From a checkpoint of a small transformer trained on Wikipedia: LayerNorm after each residual sum.
Each number is 500 + 50 x the weight over its row's rms, rounded and kept within 0 to 999. Layers, rows and columns count from 0. Numbers have three digits each. The size before them is the row's rms in percent of the matrix's.

# layer 3 MLP up, 3584x448, rms 0.041, rows 971-1020, columns 128-191
107:507580490554510494454497560601439492490590559545512501442454512499490459473436506487517422457557489552512559495455443507555440540539559502531450494591518531502487558497425517484473516435533436
104:453399513500399502556427553417500532451490429525453476458508527554582448539548539469491456480586451556520511489433475528468510568490491499577548504516485495475507465535534470547557534493552515
094:579460515493496404504510459516466503461520549489492506429528475527498546519615536502443541513501563500447502501540536482538472514481496430435553475434465505535432414469478531498426450497463562
095:438527519568451585506472487535484508547524553518585506553500482411439487522456527486438540514484520534503509383436573446566382514441445495524477516552539540497460502497580549526481570469548538
104:456459530508537476450485464605444506500546527616470522515524474563440477538515516545534525487506463473472366592458480539600496465514466489516566485482550495532492582499480445521558486540489548
103:535470546523549479516419471528416495560522450564522504588465461544531499470473611540485455499543470512481571496565437506563545603512411476458550488461505521474510614583485479467458503532635471
102:520506555502431475562458459533527578520530447456532510507477603576569436592517543513570534520524455574490526482431561483487570588462451468524398434439419509506531523578462506427420436519487474
105:512490550462596436505541530550532559504477496433476580501537478567540521515460452475496528522513496510392573499457453429517438429427497510534524512499495520438430613463398546559454409494516485
097:497556457513463493418565423418501556498433465475481546472504475566481499535520505507493453527540516472505469482375564498589494479536635645487543541554395491479424491414547475436519514564443477
104:475613493504486478451509546514490592497550470512558483472455567543561584467457538454503527480425432504501509420472439540636517417523507529563423535459445490535485411385585554491460521535568536
100:485426536614446509501511558478386505514484547475495507502546528551477468499386501475515489500421475526484418500532610409494540445573483471484583497469539583545524430501574497492493455536481505
089:550470481559426390524548497433564527418579554512483520507462581509571481482496512598600486474504571503558506563502542492450443440533515452451438498463409451500447480431536539484457479481544472
091:423511432493446470477441489420446579467445433510522477542431523465448395515374531441475522495397551502509448544574493500509605442571527516495518465542566537476511542524561497508477533519495523
098:481524485527461534499497524502491372528437451539469517426497602480536457438547558578477534527546447553514458512513505485465521455487497470558538490492456468450490470510562537524529421524562555
101:521586598477459481575501386446592446530416502457472589555490449519545509501378572465486458499422465507446423565431399485494449417511469476506558536498540431482556484518573513481521445453517384
105:514457578549509435543554509468415520521478490457483562531457458442564509574512482467400522501490496433419468491539620436451448561484459571441545456485494573520569492476517548442494400422443423
106:487406529559584511568429468512591545467445575495467411491500555506561491530476432499446480480537551524393535546454499508533461563460502465457533506484483428448430520474540484485531572519504440
098:551520559544467448500430454465587533412496490495499504436553554448530441583468421507388527555523482545550472463485519519536412502475439495544514483524489501426515546456564495493541434462552448
105:489571489532467599561525588489462530446383492528576444490481497436479458437504557510544530502446482498486433508385421462475449478421487531467616550542416561595509496502428508469461505481444577
096:482574566517560516527415459479411489536465455532497541570457561463497449579505503536517521443494615427486624441477508542407536528422473563529501550549497441544514460497521458498456499466586500
098:524524547422498504513560457525533506437475552423587497490524531563467504510453523495445463487422457482547485541508545442541428534563466497497536547519566455521480543453527360582499530457558501
106:556483534460495569407473560447548549589535543607491505532466513442471579429441456480504517518542527523419572348492531434550492440486503449537496601552520501432459532408455462476504565437357485
096:466541479613425455573483589514502543560587517487559511420528534524538512460524523455444574532520499473479597497477585534506481527556460473534520486400554497466461485472493514442433506448566571
112:497551372559533437484607454494628478470518482455490451457523482525431524374526563578493537545495423511517378507401558524523515503466540533446552496463519459509541520579582521404468423496450435
096:417480423530506548561484533483556562481568511439577453481480538503479506541448528536494474529517548468527502454469446441560502506433555500466469498483539593554488586489499528564520520462565419
094:509517529465572518488467474546449579464470358416544515428460597551543540415541529509472559490543502502471537597459425458525555402497573503450410483553512512499464514584468547515524580462521586
093:520562475570491578468568485506467455453546453531438539498461507564526461529514539559456378533534457502504574428483440547506486524587505452454512516459473419567558445514500585468580500588525470
098:562541453526412532504416457452385495451458597555532517539509509526470459459461448536489527414438435473556507471483520566492499551461488449419426506554442507529549597469535526454607543465487584
095:452570484428581484601529490497457457506544525401464560467540473571593543485489465466426553555418411584500522497517414435370548574508517435535513511592500542494438519502517545432448452488550449
104:506500452610427479504476414425432494528495553578511480531528452451551477551421498477595383522553508494487461522512476443565527505515461434446431449521501523441444453568469463476464515401425464
100:522492485468483504503437461454456516495526512433517492498451464514514491427573493443466553517487491548483513558457489487577628482425434537559455555555488538424535561472507510602463523433552525
094:491443571498524458440593546452633455563516435389487455595599536512390452543469549503513502499504509492490494561470495487553520601455465447557529461475460515458499499513506457502445530559536433
103:485489449510543620566547469434450415542527498412530436565432481505402543441383554494564465502436464466490541386509504510490513510542554415496419415538599463561530454464443473498455564430498479
108:460528514466561515530527482537424471453559582567438519494514446448567472543408576546554476561461537479532532581463508507589485448524562511462452530550485500531428417486461509492578494460509541
109:589490524540451525508512534441567490495447570566508455474518646464502569497552437416572523528497569500469454531423555525448594544407407523547579462419469603516439506461490491530457524383405526
097:477553436424446551570523531421552456545466501491489430498403616406577403526444503549500480521407477545415476555515529460482480534516651510429448488489469502519594579460500460497565515537529450
090:511549564525545564527580514523478464546552530468531505548403536518545549477511425514558422565535495451445553518557557483437532449475546543448496428444411573430562526482429529492509450355540558
102:452547454521548488510499437500461441448536518549495532438546378537473536429469496524448447518523448467555520504496437524506476521503487444462491552549435508384418504523509422461391554554431505
099:494500502484501516527509494515501521419533456453510584496631547465453487484485501453474494374421530497491485444554571522506505431461515503469573430461451469474450448580545521466557471527479469
099:438491440463491511446566506476519488442552538408472506588533563582496444513503517485449510394423558535497447414514407532583466558514527545452495519482550450528495510489484475445502557548538498
100:496491603484424512513406472457541522505556556490531421541462538466571504432551537493485452563430605482538525586489439590425589535441434540494537443543408429482533618548491577571497460484581511
094:561461482453520496494512471437572481475496548545456512519551556538471460469490483497548579582474592446458480576416450510422537496557576456493518505581504481424500447487464456495570528475477554
092:416528528499543510552442514445494506544543456450482477403446445541561574542564516537528451431432505540543459504473501531465548600492537503501544549454510523495512558509566501377474513412394485
097:470475471627451535384498510510582580524491548513559500548404495499484459432533469533446462420533452460444454554558517508479614579520442401560459539484485595468428511512617487538481464538490566
105:446456514460406433430486560544474508392430547581513435565511472463451550476381491476496517556456564529377463481496468511573582511546434496531493472544459515487493548497574561511488439478484503
116:559415413441414517495564463515395468506471462474442450531505473492451566506605506627492455577460497434561462531428483488490478519455484422511467536561566585574376588431505468516409506488468529
111:584542559509466407564422410458493515461601487488545454530523544547555452461566574522496454543483530506622577513382588499449470489555438548462559650612583442508460440419595564488524567464478413
111:435478481478522488558490482507503515460458456487461532553467443466516522549488463568533530483517482466567541486498428478535485463530475539487493425496575532451557498472536562499495419471456574
102:490455414509518498499505543511577468580563533563550466461459502535556452444538527561492542471574433453511470496627493526532456560521398535560501538534503551483582561550523548564436538422438442
089:525513564510528486497490508532524557501471581525453451551495502449528535518537482529536530542517411550462433440477572472463558457551576543537523463449437436455534452608487464466444504487439504
# layer 3 MLP down (transposed), 3584x448, rms 0.041, rows 971-1020, columns 128-191
100:453408491473476445450471462519482592451475527560460470449557405460573653456447427548449494524428509547462467452474594418541466578479523497505457551443516421430494546486485490499532440533602441
113:464472412503498511459454548499504473412484487447538500511468507453515422432455476456519550514461562493623415547431444564546524540573513540573443462427500460544537539538528581530444486523536544
089:495549478487504471436549497485456524520440533458539588447440479467454423470586408581485513546457518417562407503515525356429503524488537502523574551439523458527477508501569488451444515566389468
099:419543476551439499579544519564502438491469489491576562505478634511419471447550460551576484525546508517522506550429452552442545393564487534555433458511518528451545522500521525467545544502482478
107:475595511422461531596508508505468504458459511545484584583526502455415421559484477492479455400414481465475499576500547542443499566418581444601525576550510501495491487506528597427529454562560553
104:502441498470491425512519483532500501515479540500541505534472522527500473488460575431458509504451520419435523478564466456362404640438526519468444514549409474561495533470441539463604585497456410
109:513562559546396530542518487453572542473554398513473562540521504564541449605473587562461490492408424470470519486403518587574583549509538532474429405392501495551515566547565489529469454426434492
102:461538503428513449514480455499502536564507518527595471431442626545511500440483611460453550486436508518487602463483460542516430465558430530482467422569523483501500517591533554377441427523500449
093:488444532584469440476478487471444471529507466512614469535530426439576476465519586446417510471550606509470482522568443454529600462467523472510512589532593454438602465455456410390492453554500408
104:547580509467479410557489456557596501490507426558550539507573507529576514543403589522560457426533546539433453495482508497368547456532503473538474496507479574526546483445471490586476514476625471
107:470445590525426548476466459520551490522514529469490482491505566515548457504499524449405445416506532524593525551414540449471494480565529491531563542406465546505437518507414534489490450612389444
087:513493522518445561511479522509456524445438416445566451451574523533514504469484439546457557500533515525465446499552465409567550413489427548416586421484515432441510469520462443463511533482631540
088:540443511483448569448583476529501466454449578571528500538523481479457516558536559492422513557528436522504502511579485404471482470507494533464477507585562547522402479493437426436525537472516565
100:554461444505528451483482490555565431485441513517528451503538568488565492577513443475463524422498584472520491528511560567478505528478485548425523541534413533509525523540495497532479443552538439
101:496405512549392515492470516591544582509430544509463544492427524482569553573481477553526512623444394518541422514534589531508509435436476471556542562532500586542491573419458569491482492451477413
107:425437491444495553493424543505483564514504413451506501483546448527442518436488492482508527514454559447568539542541428554445509506546491442478436522453502528540524480442472562547523542515414438
118:495436475573499507444508471480532483437441544497507502489515481467410556488482561524534496516544429493533508462482441470442490464472512439461551530600495501443504535385490525463458481458507391
104:468449464527483565478562498473469508484549552378518540460448498392460436516546489517473557471503541476522490466517516518488451414366569495562464472539423444483551543550531485584427542431446547
102:454498560570500442458570570493522637460547487526539563542532583448518501525487472473505524550419490483509511400503469495503440485538501546546466516565527541450571560537496465510457523390388472
101:449489572476468546452419436503505431491460474477614474485493453456436561438514455465480463443592464582556506498512607493513453516420570558498569483429417551539491459443514553514497549519533530
098:525546555515516574538472474542595499472540515479470581556505572539550467593506569492586565517495472535434443619515481466463513505550527451532580506564475493514458510517492566438484436479459466
104:494458531515447538420507532510464445550427486475487383539510449505486519490528454471537500577475552461455507420483419438462464489528440473553496460479475427447483593449498500433458539549509471
097:515503519479456575511489413493522588424476505459440543467582502510442521577576475555548525452519549533492473504448446477496475577526559467504501577503470577551521517414448504439449476481535522
117:570550600520525419482588477507625495518478461428472608540403490551537534492469427545558495451553456428518470500562619472482495544487445563526439524502408443523533446420529492531444391444394424
095:472592503525422507556556477449418545477500546445446520498458514431590473506587513536509499509478447457575441527486537484498555451482524430464553497559511447499528461583576544529517553458407517
088:543457578513456412498537544501531467547406557462526476507480502465501433430541487509545490426575523500543551533551417458589466525562369572626445468438554433422592504506428513399500604527524509
095:490567509595575408538498506527598443448510496451453544549592493450544526428572541563551551437513552419545554470533562526518532456509484400549565437436546498533457461501580532553387506437401432
102:450515487562477446452481442504518480482426524549559532555500535501487530492488405576528503541510562571477463530552571563440432500482489486518437446554502454549546451476452549456556480521501571
096:444591474538531539435545496509530563553516447558512445593484488526537469507494494421435469589422447544580518548568454542502518563479524520449566460532565529496452513533525552532497468573436555
108:537580537465463570589553532562578578459501454550491435536403479566448528438445449522454488531432496603551443397578533412513443561549555504513545445551392501427487581639454455461500545452507434
097:479529498459497456531519512503519612433473417505441474465473419509451581538486500508492522526448466578564468584482440569447466486541452469549437469339570452525479404494504509515552535490558494
098:396590564615457506470471569485484538576448459539485471417560539543509481436481387546515552448490523483491413600585444482511516507500521461467490435515535588602390498541528487490539473446499460
104:453462622490528473479523412381508419515519526521446450444527446472537543507503506547514552563538536421558486533458554492424517512562493490469464527600522611439406556503470480568418445548583523
111:490513394548461486501566497522465451548423406432438523540529595452523412464461439552515458552525370520500466383465557582523492514534505503399472482546543511462499491447464452460489472588488447
099:586449501469559484495461352575527467585575407596479500461450512493525462513422573482411490475484495432566439495435513567495421572512584506573492448566521486520505518514434571495555538505526568
098:555461533439425522492458480519483547522475539558455564489523547566519546504462502487565452449528504529531563575493496569494602505505459430447450523480462580389450574450460540469496530479493517
089:402520488504558439536506509435484546533464526574393427426555562476539458451500522472570490553527552567618411538542467481513574416416545460463586585545521510494569524444442444501469612528425544
103:521568477543492421453492581482587410443551571457400474460440523542520539495545502427434550493433379528537455495460551475498524422459513482499535539548548446436515556481466490507504484446444562
098:436517598455561490460482577499557522534413452515564558449400555511517550493544471504422428530562494534478488509411576601517468537451515489467620481569411506491556489550457454496522481454539438
101:516506490523582578452575411472537500582512438502377511511508505533491555451548482419474567427504490479482543516552464535567512489571541470411565553468492519461507560445583604514583521552439520
097:551486502427503555546442563453509495480547446492565488486495464532569483468567560435417429518508578466516478407565559565496504541447522469428554429528500522435451536524546524502493486541497576
089:609564529607571531533574397506493447541623493532417484541424548555468454555577557390527500492513459589536544526517554474456457555499491469486483493444541496471472499531503413527396561462440516
099:444526505492473545545478486559446558487516559568486506470466566445502559555364540495480513533578596554515459481525511484532376421620486499581482481552550617465462531526547522578518497453481517
097:475447535463464513435484497554365480467511513571457520481553465474529491546471518511519502439477527452528423492566451509573546513522455449557580558434482534469562473563439452575499417580477483
106:499503491564536488452438524467457533504464461588457525578532420591511525424555415440562517484457444463474528546575534476577557546431499563464521597527530474541487520531547455577402447482494362
112:515461421513588574493471395491523452542485448525537418493477553542643505476522512552399430615517412498500532485498436524542498474569464541490561574451529504455418456467486641496515494445533495
110:454471453514528463488539614493529559463447444560536597508477532591458495528504496421512487490524497487573498484496533518505507536422465467570517574507396471555427529498513438473537573563517527
116:421459528427547574475478517397580459482564463487515489404417492423480572489532418540589557547552532491518497548554432551539593495522501562475450429496481461534443458519524547512555436492496523
106:517399498474506413423455457432578471411446423450452491467469464497591444510524495497507548482499583432514586533581486539481561532404519595462562569456569572481464497455526462458524439469525530
085:464512456478525493414531442450386437513456463520450473431525479431483376597545528488562476454526495503539587494444486485600609565487565611561493479360559564514550547494520448519443446444446503